Weights of a small transformer language model.
Architecture: LayerNorm before each block, rotary positions, no biases in attention or MLP, untied embeddings, attention and MLP in parallel.
Training: 396M tokens, 3021 steps.
Each number is 128 + 24 x the weight over its row's rms, rounded and kept within 0 to 255. Layers, rows and columns count from 0. Numbers have three digits each. The size before them is the row's rms in percent of the matrix's.

# v: layer 5 attention value, 256x224, rms 0.0445, rows 127-175, columns 0-55
# o: layer 5 attention output (transposed), 256x224, rms 0.0549, rows 127-174, columns 0-55
# q: layer 5 attention query, 256x224, rms 0.0443, rows 128-191, columns 0-55
# k: layer 5 attention key, 256x224, rms 0.0442, rows 128-191, columns 0-55
v127 094:161104100152159149085128117139126120152122105070119120136140097141129169099153138058176126127108178146094121098109097164131107123169127124096198111081109141124158103162
o127 094:125129137161116121132141164125132136100122104125124133124162072170143102148149096151138144156114158136154166117148174122142130063082135106118124114100092144156169140117
q128 076:123157147128113112124133140074133091104121105161133169112153122113138143141160146131100110120129162150110117098094159132107127161168122068129143110149103135131136126155
k128 069:140119144128111139123132107158130154109147148119160160128150158117099125145066154145115118132106093124156144144105117118184134107119117105140135122144173094159127057119
q129 074:154108117131125156131083155166110107139135133143106122135110116115096110135103157151119153118126122092168121113155113108106117118152114155141131124127201129115126147128
k129 077:097137102091183135165195150157117138128143114115116122124115122141166156157152117135139129139099113166190137138111088165173134129120150133121114101133131126138150085110
q130 064:167079122134131118115086097120145117123140119132122117113134166149136117091121121128153119148093083141119180143122131101151097158144113126160145143135133114120150160093
k130 075:105134129146122124179152104194160116146136109128127140136095084128159094113122121166116137086143148111144111094091137137121121123159128152100126155143135101172175154131
q131 079:157140130137109125113128128135104188096124118106150108157135142141139113169110081097153112120141130151170158154114145087119117161094156121104144127114113109118101103080
k131 072:118170154160170136124056152118129136105119152168108125127116126101129142141165166095116123131120149095096120146128185156087127137144132114096150136154120142112150105146
q132 085:112079111155122134134101110164132142135169134165125083112104090143088113094124099120137160097091108105152140138130089116109103110149110135158116148170115105095132123105
k132 084:095121130131127140130095172113154126114102113081117128118118145130164103084165120092156107125118159113132157133130126135115137159112138158147141111131158147177138158163
q133 084:157137154116131118136123167135097092110110128123150097137153077156124145107091117135116128125166133117115139109145097153130130176141170081117144075122093143142096126145
k133 090:147122132166083091131158137131186127148157105138109124132131117090134121129159129160130130143104134112141161149123130146113139095105132130148130126152129107107157166086
q134 091:071112124098132104114103151143116069119143153125109123110125170094102160156126154152125167074084156110141114097139119150125140112142122155104082085148095151137151146140
k134 083:123131135106135151123162147130129121165154119138100138126107139159094111144107090123151100096126136189102122126100132123109176121131121143166090151122095122144118112121
q135 073:117114192129144073140094129085126057148103107129136089117156147152091125102137133144110144121106137116116074099116112134113117119150112120155134130134107098115107136110
k135 085:069096162112180157147108143169158109151104116110146135109127094120157140113131158082149128131145116133131136117132123193183108138162115112075166146122120105203190115127
q136 091:170132105172064185085128142126156139144124098128110132119099122159107113171098114127091149182105124137126122118098130094131154138102118188116104103120159109140123144130
k136 086:113119142135150125136086107119111092123151168096107114106100132142139124115169088119098120099155183157144069133159097113146172150152135118114143134160116160119132040178
q137 087:135126109091129138133160115117131141107095091115141117140140131164112116120120114110154147122156133122142157153136120081127105143095151092163148174124093132095106094117
k137 090:173121131100108095115137113101147155101106160119154138116135122121124154112125161118123108123108096141147163108125153127146107177128170121095129101102174120117131150132
q138 088:112155131112158124145085166149128069133106141126155162141149113088142140123120155135111130139107109129100124086096115163105150131138110150133123103143156141111155144080
k138 083:097099112098171147115126128087116116136127091122110121147108096104136106136126102124121076130158135095111147098121150141135102166195070130083078125149146092131157154096
q139 091:152127137154110087161108172159146091141098133155138135108143084160119175144128147149163162126118117148110138129125118121111154134115068119122113101126136127126097084122
k139 096:084146131104177107126131130159152114142066109114145127137184101112155106154134168142133148130074108128135140090110123153134110131112128105130145109148131115133126151149
q140 091:143111140124156152091144170092136199127109112120112119108136176118121138102090188106099136116112125163146096079153104119138149172121092138142129096127170185159128111147
k140 092:154129163168149126141124134141101095114162161123100137117137118145124125135175096160169110131151168158148163146144114178127178120136123163110097171108079135124107079136
q141 097:163118080126096134177126121060162143117124119109173141122103160193125109143076111120128155174147116117175115137143125107105130144109110133110133148108123114152129121126
k141 089:123141126144141139119104125157155155134113124140124114125142121115162150102143140123114153108147142131123133140142127125155135166121206071098140148087115152115093134110
q142 092:154147095164136150091108165134114092116132143108107131122124180094106144156110171169145161164117126137106079102148085128148127110120117140122104081128131179153141155160
k142 080:096130177040110145116134122075120087093104136118136136098150119152133140125140145116141124139157181106133153130136127119094136166125166096138149136106120128154149106150
q143 099:149146137139094122173132116099170065172123106133148144122133113150080151146126114144149176154118130081089171125103126137164152118147151131140115105148127097145157171084
k143 102:143133123134144141116119106153152159121071145116128102125148130154185116121113143141179102145096092137124122101108150107157131174116111139121132141125166129121138107129
q144 080:190130175153136146153123136083145108161148107154135115122152150100149141060134166153128119117094145121122142087095157101097149115154122162181129136130146097148132135121
k144 095:109124098165145063111131122145117164059154135137103149146143122101085158140114128092162118155098161151121150168121138142104115152154092133125150114106132112075100107155
q145 106:161126144176122136139125120117143171136116130174129132159108098165146110162175093094117131116137125113127138128125120130188148146081145117128109138109142125131138124135
k145 097:140122137153087148132125130132105161120130114123129096078136145159119114058127099096161155115134133120126117114124175086129137110121158154119133139148145137094107127128
q146 099:138139106095137139125144137156144106141165131061138131168105159134138084081110151120133120114131109121157144116146135094120101105144162128111139160129148106123083125131
k146 107:140133121100134154106105147116096117126138136147135141079123135136104136098137111160123131125177138112110152066156139134083134129175092151136095115160124178097138129135
q147 097:119122092132133118127150130164130102080173102119109107129103117127108142094141178166152158110110151145124121115166120128066090080113124129115109124105149144141089135160
k147 093:135117124131100128117125147154157158133142111087090145105123173144104152087138154140109101155130139097138115118130134107172183149082101148180119137137161116135102099150
q148 102:141145143143144148118161143136109131143127126186108145119158100133102145148169073151142121081142128158131134105100125123181174154151088137099101133143139131114107109140
k148 101:123125112139119118139134165146146155144139143107107131119162116123156148122139132120132142134114125148128134108086140137124145151090154079104103158119113116126126107142
q149 095:175155106149113138103109117118175133146118120119121105117135157152115069157076141076100103147133095126135110123124114129128127124148131100109098141124131135131070132137
k149 099:094123098099141137115096114125083147132094152149135144117152114123145136103135107168157130083106123213180090156152141109142112160103112142115139114127111133133136082144
q150 107:146124099176130113108098123093132119086111135169136167143125146131138110117127110129128140127116126110148113135133127182164164123129117113131135135097102152140151121096
k150 118:139098183148108113120162107146145175135120128150133153082138121121113150157128130078119141140139076114163170136101148128112109146110182140110139109104151071134111149078
q151 117:143127113151145090130125140151160172154125095086146141160155147172172079181119097129138128154151089129144152081115113123156158146100113135143118121147144096136148127096
k151 096:115151094125137134152118121116144099110149109151128096123153123123163147127163105123095134130131129118146124094117100117126172106146123082138128110112112147126163113126
q152 121:106148162113117114136083156109142147120148136089125122144130138096137115115112106108107156110148103067136139121104080136150136123115131131140102078112108104102139118092
k152 095:125135115123141124126094149144117124162123114137109101170119136128129113178147127109156095116116117134142136101096148116108124089170106090133117122167165118130149124122
q153 100:126100137119123167091114172134107141099136130143156113160126142141105097105124131116127097138125142119134173103125129091132105097124110152118169141108100115094144111139
k153 120:113126137084117139104122125117114106074123151110137160123167128093144129089083133111140143101138094140134119087131112123111091122126144145136131103133117162138133143138
q154 115:136125132128168120184112148106111112150114119130145127083147137177131120093137087133148127121100139142140146150122100127106067106131095099115126122114150130067134130094
k154 116:146105149143124109146155163112108127098084153122124105128132127119148148131115156116132133130155167110110102107167152149122122134141111150118192144096106128121118114133
q155 118:119110147111140076153121155126130142128119145131110138133116122084140150145160119078132099099098131147162123165152108134147118158125116129102147127138094115174111118088
k155 122:142131158124163138137123116137113101161108172124107165117121098149111132106143145115118127134116112118117148139105145138145123121124139112096186150156094126135155139154
q156 122:171132061139137136071107112144124097149093126164121161145150166174099132097088104143110147126111142104125137089139184148080122097139114154118166129163150132149114120145
k156 119:168115100136099129092136117125120164170125121160143090117111126142122146119142087201114073126174128126142128103169190101124087074120120113136146147169123178100117151152
q157 119:144131128111131141117128166143114122115139171092161122149121131101073108157130129157126114103178135174138090106131100146132150103123111180091147126085128117140084096155
k157 122:164106107081102168117140125144133127111088142117135141097128126103139149117135158167103161105100159137073138111152119103122141096097168118140118139094110128171091124136
q158 129:125159169178125110167069072148125145092144092113131116124154125137141140164107111131161095128085142122132126157148142128137128131113117155084107103103104142094147160115
k158 127:132146115133125118141099121117126063114144110148135111131157115112134150130183123130135131093125145110145122139119118119174111120103128162149131101134137136074104090130
q159 121:154166153164160170158112096109146142133141127096131138113118107131060092139144122134140115130111143096129134110141081121150142133176141137093139177127119155160162121091
k159 125:120139150140178152170119140108156115115121132139154115134136113142133130106182130141152108136101170098101111154132101106151126130128090097130100176114099135127118135084
q160 119:144109111089129127087146078152148159078081160129139119145093120164128123129139097135125140111143156118134173152127144095142122197125100126141158105113150148181103149130
k160 121:142136110133131115099152148155113144093105142097134103121068118149100103122090166163094145098124132151123138103126082164114077124109093123146114144094100153125124130115
q161 128:104137165116132153134096135107102114076100105109133135181162139085118166074148093147126123124108137147158118163094141154121157153107150162177162130134151121129197189133
k161 129:098129152134132161145120075137133103099130152118127146157130126118132115136124118156131146134139111135136161154138113154152152119099168136147177148106151103125163166100
q162 127:104114140125136158151118129130123149153174118092111134108143163121130151106159086155112139113100135145133147120091108154125121128134065155098156119120171123150156179087
k162 128:088078106137121148094144107106143159147159141119140118129153143101140134141140046113151127121121192152131141113126085128144147144115120134088138123124121128155116148099
q163 122:160147157084125103089144163123138105102129115112125142171163098109120136143104111134093153143162137178131082088131125137126112103131116139110134126149150139116082117070
k163 122:182123138134140125132146129115170118133121156142130172140095132128160149128148171108068114164117084105138127108126123093136142148143131121127147124112132148135100130096
q164 123:116164120123128113121085149074078144119125154162122121157109080123084153164135164144118089122104142122137163150153150138129136125141111114129126126091115108135135128134
k164 122:154157156097126111146146136092129156156111152124087103146132145144100152162152162155122146135158121125089126122125103117135115122131110143121097119092138125129132156115
q165 118:130108168130124123078111119099123141102141151079128161136120117117127136214110160150134118094132110129143139092150110103184139113124137109111084182130167131171122124121
k165 116:129133160145138118099124194118093147130119140088112143093154105148117132125095133182125116134120140135135116119166142139164127121153119110103106152113116093114135150135
q166 136:087151117180140116131084161086073146124090105094171096151127159162127086110095146134127184136151132135079151111102131120132107148190145143161125138162115112156134121142
k166 127:080163147117122137114114125111082131116122100087156111146089147139110108133102120138142153106137125089118121163139150134156092140135123097135145125104103139128160128141
q167 124:161100135096112176126109129151151174128129106130146137108088094109169143143129174133158173136108111158147117059118109151080119134100093117146172120127132093098128113064
k167 126:115079135153144110109139131122101136163150113156138173099135145122139159168121136157173198129124153153111123126096120131121113093097131101136081113140140120158155122109
q168 131:128128126111101085121118159099096107144121133133139124124152160155086146142164123137139135161100104140145158110134148093132143121135116150100117146119133135122149130117
k168 131:133145116102095106111182146134115117100121142147148130127198156142091137140147151140122122158088122126142167104152128085135136093158083090112139115152163114123122144078
q169 115:138140162112142130094112145131137116137118120157115154119109108112153117141124112174144170124154154125133117125130123144207094128152113142135131117135163123101117147140
k169 115:163169102094123116164139106114098137180144142119131148108125115139135137174117136141142130095139154113134144112126140104180108180166152083104106094165110098139153139120
q170 112:133164108119154116129138125096110145101168170128123127123157119150157105173143118131105144126137105135084111154118095169160143160159156131173126127112144116137129136139
k170 113:117111116084123116117146112187085143145125141114140142098163167163143108148108114094147111111159123131118107162132116137167124178124111137114102124111116120107178123135
q171 120:143124134136103115153146129109124137070116117130149152087116070150130145131109137133112159166107094141092108126156180106081147108154168171122087140147144146194143167136
k171 119:162151118132086118138148114150137131152108124103116146108143081143165113104112160120148160161118113117112105162114145103152166101101103142114081154162104105142195121114
q172 127:101131108131104096130087113148161132147134111122117151160143112143150138119090111102136127159131128168111131116154096091101134106108111142106129130124151121172142114139
k172 124:149087106132127107125123108107119123114119115132098121137112103167099139154083136139138110123143090106122137100143117118136102101170085122090118117094161152147124153149
q173 124:163128094110128122104121104104130102119117108115178165120122127152097095095123118064126117124172144133153106125145121144136155121133097068127109158110108111118173112147
k173 128:131126132173162129104133083076115084130105110121149145149145143125095133140137132048146128143173168135164120095143137140148147144109102124147105128133135126147109104157
q174 128:155142140112125111102177135117125089115084141121139136131131121110073062128114161138154074129093185140130155111130159119127134105131112161160140128133161129148126120136
k174 118:117136102100146144137162137098115101162099137146142155116105141144095061131085145155109127142122119199118182126143133116117147092113132151122093151111145128147148135125
q175 120:136131153142137103159158131157111125135178106093129129168124109151100137147093129123110151140132083106108148108127160158140091171135112099153112120117118180135126166164
k175 121:121107148145149143154145153149105113160141130132068090143158133131088100161156111161116146143159109153088131082153091151101116146106133124144077135098141130135129154164
q176 122:124121107111162127135111144161143132137135113122100093130164088142115118141146155124127127087091188115112220116113125132097134117148149169132105140101162128128106115156
k176 124:121145129085159123112094098084163151115098116167094108141149106135136155104125125172114179096135137116190117125131145124138104106168096153089131134125141098183151164159
q177 131:160128164121130108106102153082136162130103113137111097123156185122144153097143144141143132148137109170148086122139112147102139142088154135143173109142137117123090118093
k177 131:124151134110155085093149152169091146116108119144130086088108099112154143156154112144155140144153133177126100112097120131155114133155103179143115144129093120147123099103
q178 117:144144117136108146094137145128172114186124119088122111133128162165142147137115114141121111124124151105153116139106156122100118122144103136132155158127159115148077125136
k178 121:158104103117125127155118123096158096139149163074148134117110160130149143162094091132140161103120086142134112139139114134145111127130136110122202146144142149146095135166
q179 120:103118150147169111107152155167146086122129075125144096144158115118147138149116101179103130168142144118119086146106135129110129116144125154116130149129159147142101090127
k179 123:163104183123135143118133142152107089121161098113163090127120115141125151099105095128128116156096105119147118165112154121156125121144098122127118106142141158162126118136
q180 127:121121172103082117146154137129143130164123138114182081112120107106165160122118143075129131140163175096099069097113129116162125158121097128147101117175124167119127091128
k180 126:105143164146077096128133161116119136133129147139153138123102139127121209139097161141104151119156150126179113124132144125149111165126127117136107116152147159117117126124
q181 122:142163119106105095135150132137147145122169131150195126137123093106146133120153095142188107134118145152138110099090078139137126125133168087110167126117153124122194118140
k181 123:128117138113099117120133147191149156126150167119096171116118110106080145139142069149189095088149153156125116114129078111154125098156134112134104110112152113164164114134
q182 134:113082101121135113106108173109122135101151146098127104096182094134112143104130188111096119127111158134121124137125120137127149153163125121052118115172118132128141144148
k182 135:123155147140131143123136172083116142127109188106118120109134086117117130128145173140106144146134114116109093104088167137108076132100134094104135113145161122152201119162
q183 124:116125135093146144095118115134150158112113136116129108129139129117106109163148106116080137128129164182139122106175118128108096192139148122154103142137115154144137167150
k183 127:118113137096140101112114096181132135121108160126115070145118138106146128136133135104107121119114164156130131142142129125114157183118119130093134130119101140132107144181
q184 119:149098109102129154152121093143121163134113116109103153152144118144176111147113160146144119097146086094131129103121107104095140163096119166161100153104146091150111127092
k184 121:150092114114161141154129100168123102143117126128141117182160115162182101101184136121136128105140131157147094120120139092093129127100103138153133122134137151149125093102
q185 124:124134145147112113110118148075192097148126103155132087142103139145112131107142133123119117088138130103085096142144114132128146123151067156134137146112146128120111174165
k185 124:159181145092108113148122109146157140129137120146090172132118169101092157164133110142108116131110099117129117102202173113128112063127112162125147114125127131118091177160
q186 137:147118065121144124137112135114135110143096134162161147121119144129149078085108156152120183133092132139136135132120119144140135133133143144163137116122134143126074110141
k186 128:145110123133139166128124116126129129133134131174123124108164145114164102147108123175122089127118100116123143104130145094099139145159172150131161164135117136165098182168
q187 132:154132101146147162154123129138121132098128099094118132114107134132134163113119138122151143115125118124152167094142147133123129106136153128134185087130096086171076114111
k187 131:126120151115139174118089130110094097171104085106158150126128144115123133124139173086161116110184106100114151102163156140116098119107106127085104113152136122140071115114
q188 129:158156126110126116161110125119133132152144073117130127137189118166137095102134174103097120149142125109146159171129136155146133106142128138119145096119121130106099134116
k188 127:116136108102107121151121137123143126161142090113087087128151117099149140147114163088095148126157120120170142152144164148119101091108119113163140184132096149113140122125
q189 121:121133122146106135108113118130110070121105105131100136137140116123133147142156098110130113123102122127161105100142103163139102152112092138123139102096093089178147137076
k189 120:171117065133140120111091134128137120104125089084124176130124133145100125130124132136129127141099127158164106130117144136178138101151140117106117145125109121140127091147
q190 127:115073138129073134133111145135095137095113093122108115134108157098132119152137151178125151147137161087156135144087114131107095167100133135103094132128105135106112121173
k190 126:137094146120087124117137143146147141105133138133121139142117159147110109140094137139140115068147123156146182141142145130105160110114167128130105095133144140143179124107
q191 126:109093117140169116122093123167140088124110091164141135171101123135087172178141116113128128146130133157110136140086138078101134108141108129133097124132111120111133146136
k191 119:100106102126185125114115109098150143137124115107100138130142131127110110130108155113161169142093137116137190123110109096143154141158183090144119133125167147059140138142
v128 097:148105152120139123151148103124133120136131135124136150169119118154107113141166100148129173082119151117121199082100139120122160102119186136107109153165141118117134129164
o128 094:114184176157125081108135128164104176078140126197169123111140139124111149088123100119143078139131131173109099169124103141147121112125100114121114138143158120144144122121
v129 094:126154117127125138112108150106112108158122100126170090125115126174213144123083110149141125139104137104153127147060129115130144128136128125151168131135103174121177137127
o129 100:141112101138100061129165141127142092102072120139131137156122107125083138138140124127125157155121120104110144142109164140121111084098113126120100122084146101115119153147
v130 092:094093112139108117137078143143109133150105138111134129126080179133120170112125114135088148132168139169159123096124106198146132108136113111154153103128109063107188157113
o130 094:118130136107160140095132148116117085116136161098134161062167092102126087132122158144118111113137141128089095139176118184152145112117145124096187146132099107163108143181
v131 101:123130134128118126144103145140098125135144150116164147122101114144130122145101142140107110057135116130131128107137110110139136062171192126133117120111098110085135107120
o131 102:103169141134129116126135100117149147094173115152101117117080114132149149103174169104141152118120124117110116141184161146099112142129077084127112137118102148131107164158
v132 093:127095114154159121167127141167152143158112106134090140130140123129147139151118179115141132167114182118117099119121138118160160093108119129108150098061141106150149136139
o132 094:112143132121114096139098142147142101125154142101144090113141160086158132074095120125106104136129121103109138138148144141129109140111137114156157125110084144103134145151
v133 090:110139082079138107155155158093153139122129126150051167147142133142143114110125143119142123118140149107137161145132125094140182102144155096131118144135129130162144103137
o133 091:145115181117103095131115170114134129096096123146144115095113146149124117108111125113144118116108146122075138145154097148107116122135115139146134151153106123119148126107
v134 093:180116136112145163098106091114145095057125103091151139130120106143101127136126155138144103175150127132113155141143129175152106099125130114128118103190082134132149094106
o134 094:114168170131120122110151148135109121172134144135129135135100104119155105090152128143109130090144104165122092100102148138119152120155126145156118135130122187112117112121
v135 100:117126157153134185101130134144096139127113163136153139156104129105122114142131152097111150101110078143152129124090151140164155104112117093121146131110132147177136126109
o135 099:134121104100164136113101135142117158107127117133103164146130105114117136152138097128156153114102144138160078119145136129086135127167148141130140108117142118106103137152
v136 097:167138107084092069108149121103140113184175147122103107100119125103160098150120191082090119118141150148132121111101143100167154124141128134130120131154123126116145141114
o136 091:143117100124104100151102128176122159116120126111136161117127153104107119136130115100169107135089098180089104123140099114124141098101080143096139119122110164077176163181
v137 097:097139126165142141136173145115108115122125121152142096182120115142157115128093125130096122110147085125138157157163121116107116107131116142115137128163166103135096147154
o137 095:162133111131090103072100126126104139160104121133121126108120144146139125141125103152095141156122069133146062164158117112111131109118119096150127103084112118119150073125
v138 085:110155119139140123141118094088115107129173129156123154139134107078163131096119142094109107119091148170156127164166122140115139166132151098113107143146139131147088113140
o138 087:121110118088113195137147138173132137145115165137168118141102137160112157130140143161138175124141145155124094164099150086119106113157168078147098122068119110075135134108
v139 097:119120126092129174107099152133121135127121097160137119123156154141157144120118118145158166152167116106150144108121113129140094124113202121103133076093130160180125100144
o139 093:116133126153089127070131122110145083134140115138111162115090181147094173139136133102110119175155120141112142123156143093153156136166100123130140093153147086150142147105
v140 104:165127104102118136089142094142115105117104127121103148143112138116134128130122082114131107142144130121125118115119148058148143146123116144121090105115132137096131121116
o140 108:074121105175148151109128131122116135156173147126100128086152146123110122150104101155101145103108151094113107181137132169090112151122160113154093139134178164127134132118
v141 089:091106153172144121103115129118116122126122123151137106146107114108122132125134122086109144101141163138104053169128081097144109119149120113080100101117139159098118153141
o141 096:137153076105152151128101147121155125159112104108103163134089105120109108103135149116117159152150110106094088210100092138143129095149102131192133144128125098158123120155
v142 106:136108134148119126133109131094132148094095117100137096107129168091155111085155124152139153180152149148120072157135166149090095115156128124135153139170121111121145140088
o142 102:138147130084110095147081111096148108130112137145117129096120136137097130107146110156106130088152134119118137105121080108155134149130117105079125166146135171111129165158
v143 092:131134174105128161156151119120105109139120106117162117133109167115106121129071138106154175131122116074125091158156141109096164163168149133125108163139147139108170136125
o143 093:133126119171114091148108139095103133149178136103121122165129125131100103129146097113091124117089126105149115118145193126136155140067136121065138112099121125137114163134
v144 094:102105122101133136092112112127109117178176169103154138160117166090104118086169123165100127110152112143105100087146129117148130136165139092158109154146140111073100172121
o144 094:118145131142127153083101117134123124130181111134112140131187091126125112114065166075150140132102093136168133125137157125181162154086137138118161138074156108151152090118
v145 105:129099137106155118086103169146085154138111164140141158079175145153173128152129143143119137149124133087105124139059142126122103095138122124134124133167093151117120130107
o145 100:148138097132123164135127124083148125121133113096121129121137132114092133113099117165142125122134140143136104115139131147082166110094102083145131119162103118105143120167
v146 098:135115076117148139137161121144138121130113084104139113111125121100109106099160083097134156127134122143109172109097154059093091145117158115143122097123098134135129140121
o146 094:083113112149140135106133119101117121117117152140130136110155124115119153115119129089133118144127102132172083141196086151141149122119102158129124140162124130140177133123
v147 097:132149158100123159128178144130139129141114123102093115139164114108105124148133106123130085111140165122122145144122130146131180164099108148120128136106122119124147102127
o147 106:118128111119094096146114147136101153092182093123172143131155154145135136136152153130098100122137122093133150112119141105117085116156129120152151126109146134115161146119
v148 095:149127151123093163133147133144141086146133147070094151143126089145113132112168114150149066125090092100138100115112111108131108147135086167131157131143124083114135149146
o148 100:096122136132134130121123126138146164078108146155155099112096128107144115117118132097139182136091118111114155183145139096119132137076136100139122151119134142131115102117
v149 097:143130096114122103092125120137152104096134116086081128173104122092137152118138124141114154109142091168124187151110113098113143118149130105119110121119109126105134146124
o149 089:105141118118101114104107113176165136150100100107118150113157162133083108113141136105108120123114114119121063103124147184079141158142119135114147110123145131143118140134
v150 103:147079147136110144142077163122123125136115142102117085096114143091176121120122110097167104118085124131103097118136151134126140127115114121153134120133125160081170137103
o150 106:157145084133149143152159120123132149128134140093168117138170101125119139149134141145152102149097126125116174126128143102107099119127129145094131112112112111142120169178
v151 100:164120132101074160160138123093133165134135126118137119103098127189133164129136120106117160163129141094114085138113123113162158122173136133168119094103153116139108157110
o151 098:096138109151131127103139093123153106105097105089117142161129118092107108131158148136138153094120130134138126152097128172135122186109133133123155121105133142104140131129
v152 098:119121098138110125136190119128108153099119134114125123143184118129152129114159122084121118149122096111124168094110119135128100095087171135114108102158128118128118066155
o152 093:144135112141146123110174092163161145121106107140174083132129121113152142178130152152163114110153173110122110130124152131117095122146176125163164121086099128151136125160
v153 092:157098142118132090092135083147179142114121088125145104146160122142144100119124095121117149128149151130104169125126113127114145115138147150105211144136165134098135105151
o153 095:114095153129098122098150165157090145106120164110147115140166105054085166131145146146121166134133127147104117079133088173147092142127137121139130124130066136148157146135
v154 103:116127156114089122125126124118132137150128099160098160123095142132137126129084131127100117157105112104119125079079146085142126132146112143086135142142158092114176134114
o154 101:165126097156138112117109104135133106078119125103124088137129139116139109130172100149148137132122131132097113145068098149142121104147139083121123087101085151106085118125
v155 096:123157184109103122135107165144111096133134155119129156126125127131155106094133123108114132116173138108118107098141165122122116124166171126098149150102178133168144108123
o155 091:166132127159121172115112139130156091160155152116144122118130123143157152151077123098172148104124163117121127120102168158126136140141117148123130128135134110098119107192
v156 098:134154105106144151170130143111107096057120117123088113103152101096144087115096096124151097109175153123121172130136145120101156139133150176168128115134128145129125115142
o156 101:130134152117112063109118117096127140172110120124161100122126113142115120128089182094127150158116103146113131098129146130135118172118183097144172135127148119151154123082
v157 098:128090126143105107110117193126130152103130106100082098142110086148172103133124124157105133165138116148144113117086136148125100140117106122105108136114122067159146137159
o157 097:102114088131144128075114085138127108177120125131139162156111166110113114108093140144126133098100154147116209172118129107144121139126192144129159121144130127107082175131
v158 096:095091130147147134103118119141096145124077124111119111108140160128138122148119098136092131121097090127140132179103116139115165154181101110156117077153169127118121098172
o158 096:148097125114120116171156110107091148159125127147155133127176078087146123139163139097095124166147135130142063124165136116164083118114152112118089135136116143141106156127
v159 095:116140095117126115138112139151179170117129182135142140133167133121129106121148102124120131137112125105167152111140103136069127120156140103129093135155102106129117139111
o159 093:154132147128135162108129091111120109140123135109134137155097131123142152126084130146114101082180103157114095129128145145130152123130138188114120148154145126069109124135
v160 100:123172116100138110139152130119138163148144128143121101163126161151145158142134146173165155098138154176137082156116122117101117118097111127128078142085156099117105200143
o160 091:125123129169143141167125160129134133122130118144112133111129121133099152161079098094134113152152153120121159130153095129158136179153173125178140126117118140134113156140
v161 100:148149137119092083126112121105112129158149143159146150121142109101135155116098118152153129167078130138143147124113160097181164148106127098106143144093096149111083105161
o161 096:143090083120117182153115164167115144108076108095112126142130146131124107125112143131170156128157102139129181182133097135169143152124158117143111147136119137155115104136
v162 099:133121100095127106136122142113129142106126115131099144092138117142100134113107087162107137158122161167151156120106146111092135127139094100098130130139128111128115101112
o162 097:135123190134140121140125129125132146159103146118118135162159137130110152136115132134143135119150099122117180156110114156140151124139173108134150133132080144107124128145
v163 096:114086135115151121152139155144131092135086132138146145141117121127166138121153132123131129088096157114173115099153173078157097111113104123126136170110141137151125129103
o163 099:121116122099148116098121115107117128075159134153150142128166142114142125124123137126128172148142078129150150135139125143126155129164062090112167109128110111124147115104
v164 098:170112120109084082116132147128100139185133142178139113152148137159080094147102125152091167140101074132152142100146115142139134136136167149102106119138130140074145119079
o164 090:206163140185105123154103102122124127097116100127131144120115123158135149068110156114184176072140137150101132167149122097101136127099143100127133162126123093169139120151
v165 101:117116130105115116129143150133130131116096127138154106138104095109151133106145145145115110116118140163138111153126144128154148126135101121129084150110104144154124119182
o165 099:116124132151137094125165156122129150119123114145171159147121162089120153133125092124134150103166091122166123125105114125100127153130098136148122121113147119121118136109
v166 093:171105151099108160129131140140120144100122147118147111177139133158084128106123113153089142083120158129109116177155117075151120154118121145159113139061076126126139125120
o166 091:118145130144122119184155163156119158146176127104152143143103125132131131141127134109134170152086168126142150146099127147123114128118115126092139067152157117133112145131
v167 103:144152086109131148115144134092138115145135124115125145104112137135121130118087132151136118072134081162144142114133110120139144116140115156159133113120123183090149154139
o167 101:135146140147154091129112116142109091130158150182147103075096133158124104101147141123094179131125136172120114140102099178131115146127139110143143127132126166136137133092
v168 098:089107159091141153134139091145177133156116085105145093097139073095146132139160188117120107136118129078140143178132135110174147117144150121116068140145127121138153090127
o168 101:127155183121176155098157187138099128136111165077142103129089123121128142144113124177107119155125102131153072135130116150139056102104119168121137143095173123128100149094
v169 093:102124105098113095122108090141161136179118172099092099129153098119120147125137146143156120101131097135120112161134123106103075142164142151156153115125142137142157135105
o169 101:117120108139165137140155124119109087090112110099136141096102122143138133135123152130131141196114137119140178111115131113164125153096117123141145132129129156121114157174
v170 096:147178119117121114151133148131127101114133093118112125138126135133160131134160120132168143168130068124112115104130161156112123140137117096130106120153143140151146132130
o170 099:130103150094133115135108133186163139154071171125176133116147118128090118116116076125147117079111158143152116140094127142163134128131112138125128142134160113138115128146
v171 101:119136135164112106078105170126138152105106127137139082129106145137121110156116142106170119154117147164097130128147125134116163111105109127109161135142091157123072158185
o171 096:191153113080099089123114122111147155145113113120098127076152099167109187111164142139139177133119096160169141160100131065164124160132146170118134175123109144093152149125
v172 096:134146131144149135108136087137144155145118160156164115166153073103131167141127128151101111131105128142167127141163089152150116129105122123121093114115096149132110122120
o172 098:090086091128149156117158131155112118107131164086099171136123142126120117133158105108135117127153122149133113134161138138113107104096114104150122137107109130103122117117
v173 097:110113106071119104117130134106145092077138129134155103133135156152152120145152131117111137143113077183120099094138134115159103102088164141134180110100125145117100123138
o173 095:161148120147118158132142128168141154123114134111134153080144155129148100115079142153125151125168152139135152120120098102133139145140119137144109108171119091121098147141
v174 100:124187105142106097114122135120119104120121117144136097139122121134097121140131081113150127137136126122186103135122139138134109159102121111146108143153141081153108154116
o174 090:155123105134176149138120112151152108103122157127120109152092127114148124116125134161126104108127127168162147125131097079108132143140160116109156149134159125116136105120
v175 097:114076155163124132147136143115107112102115110163116123161154073163159144104153154155117138122149132143144156124086091138127180131147106097128099135111134162102128121154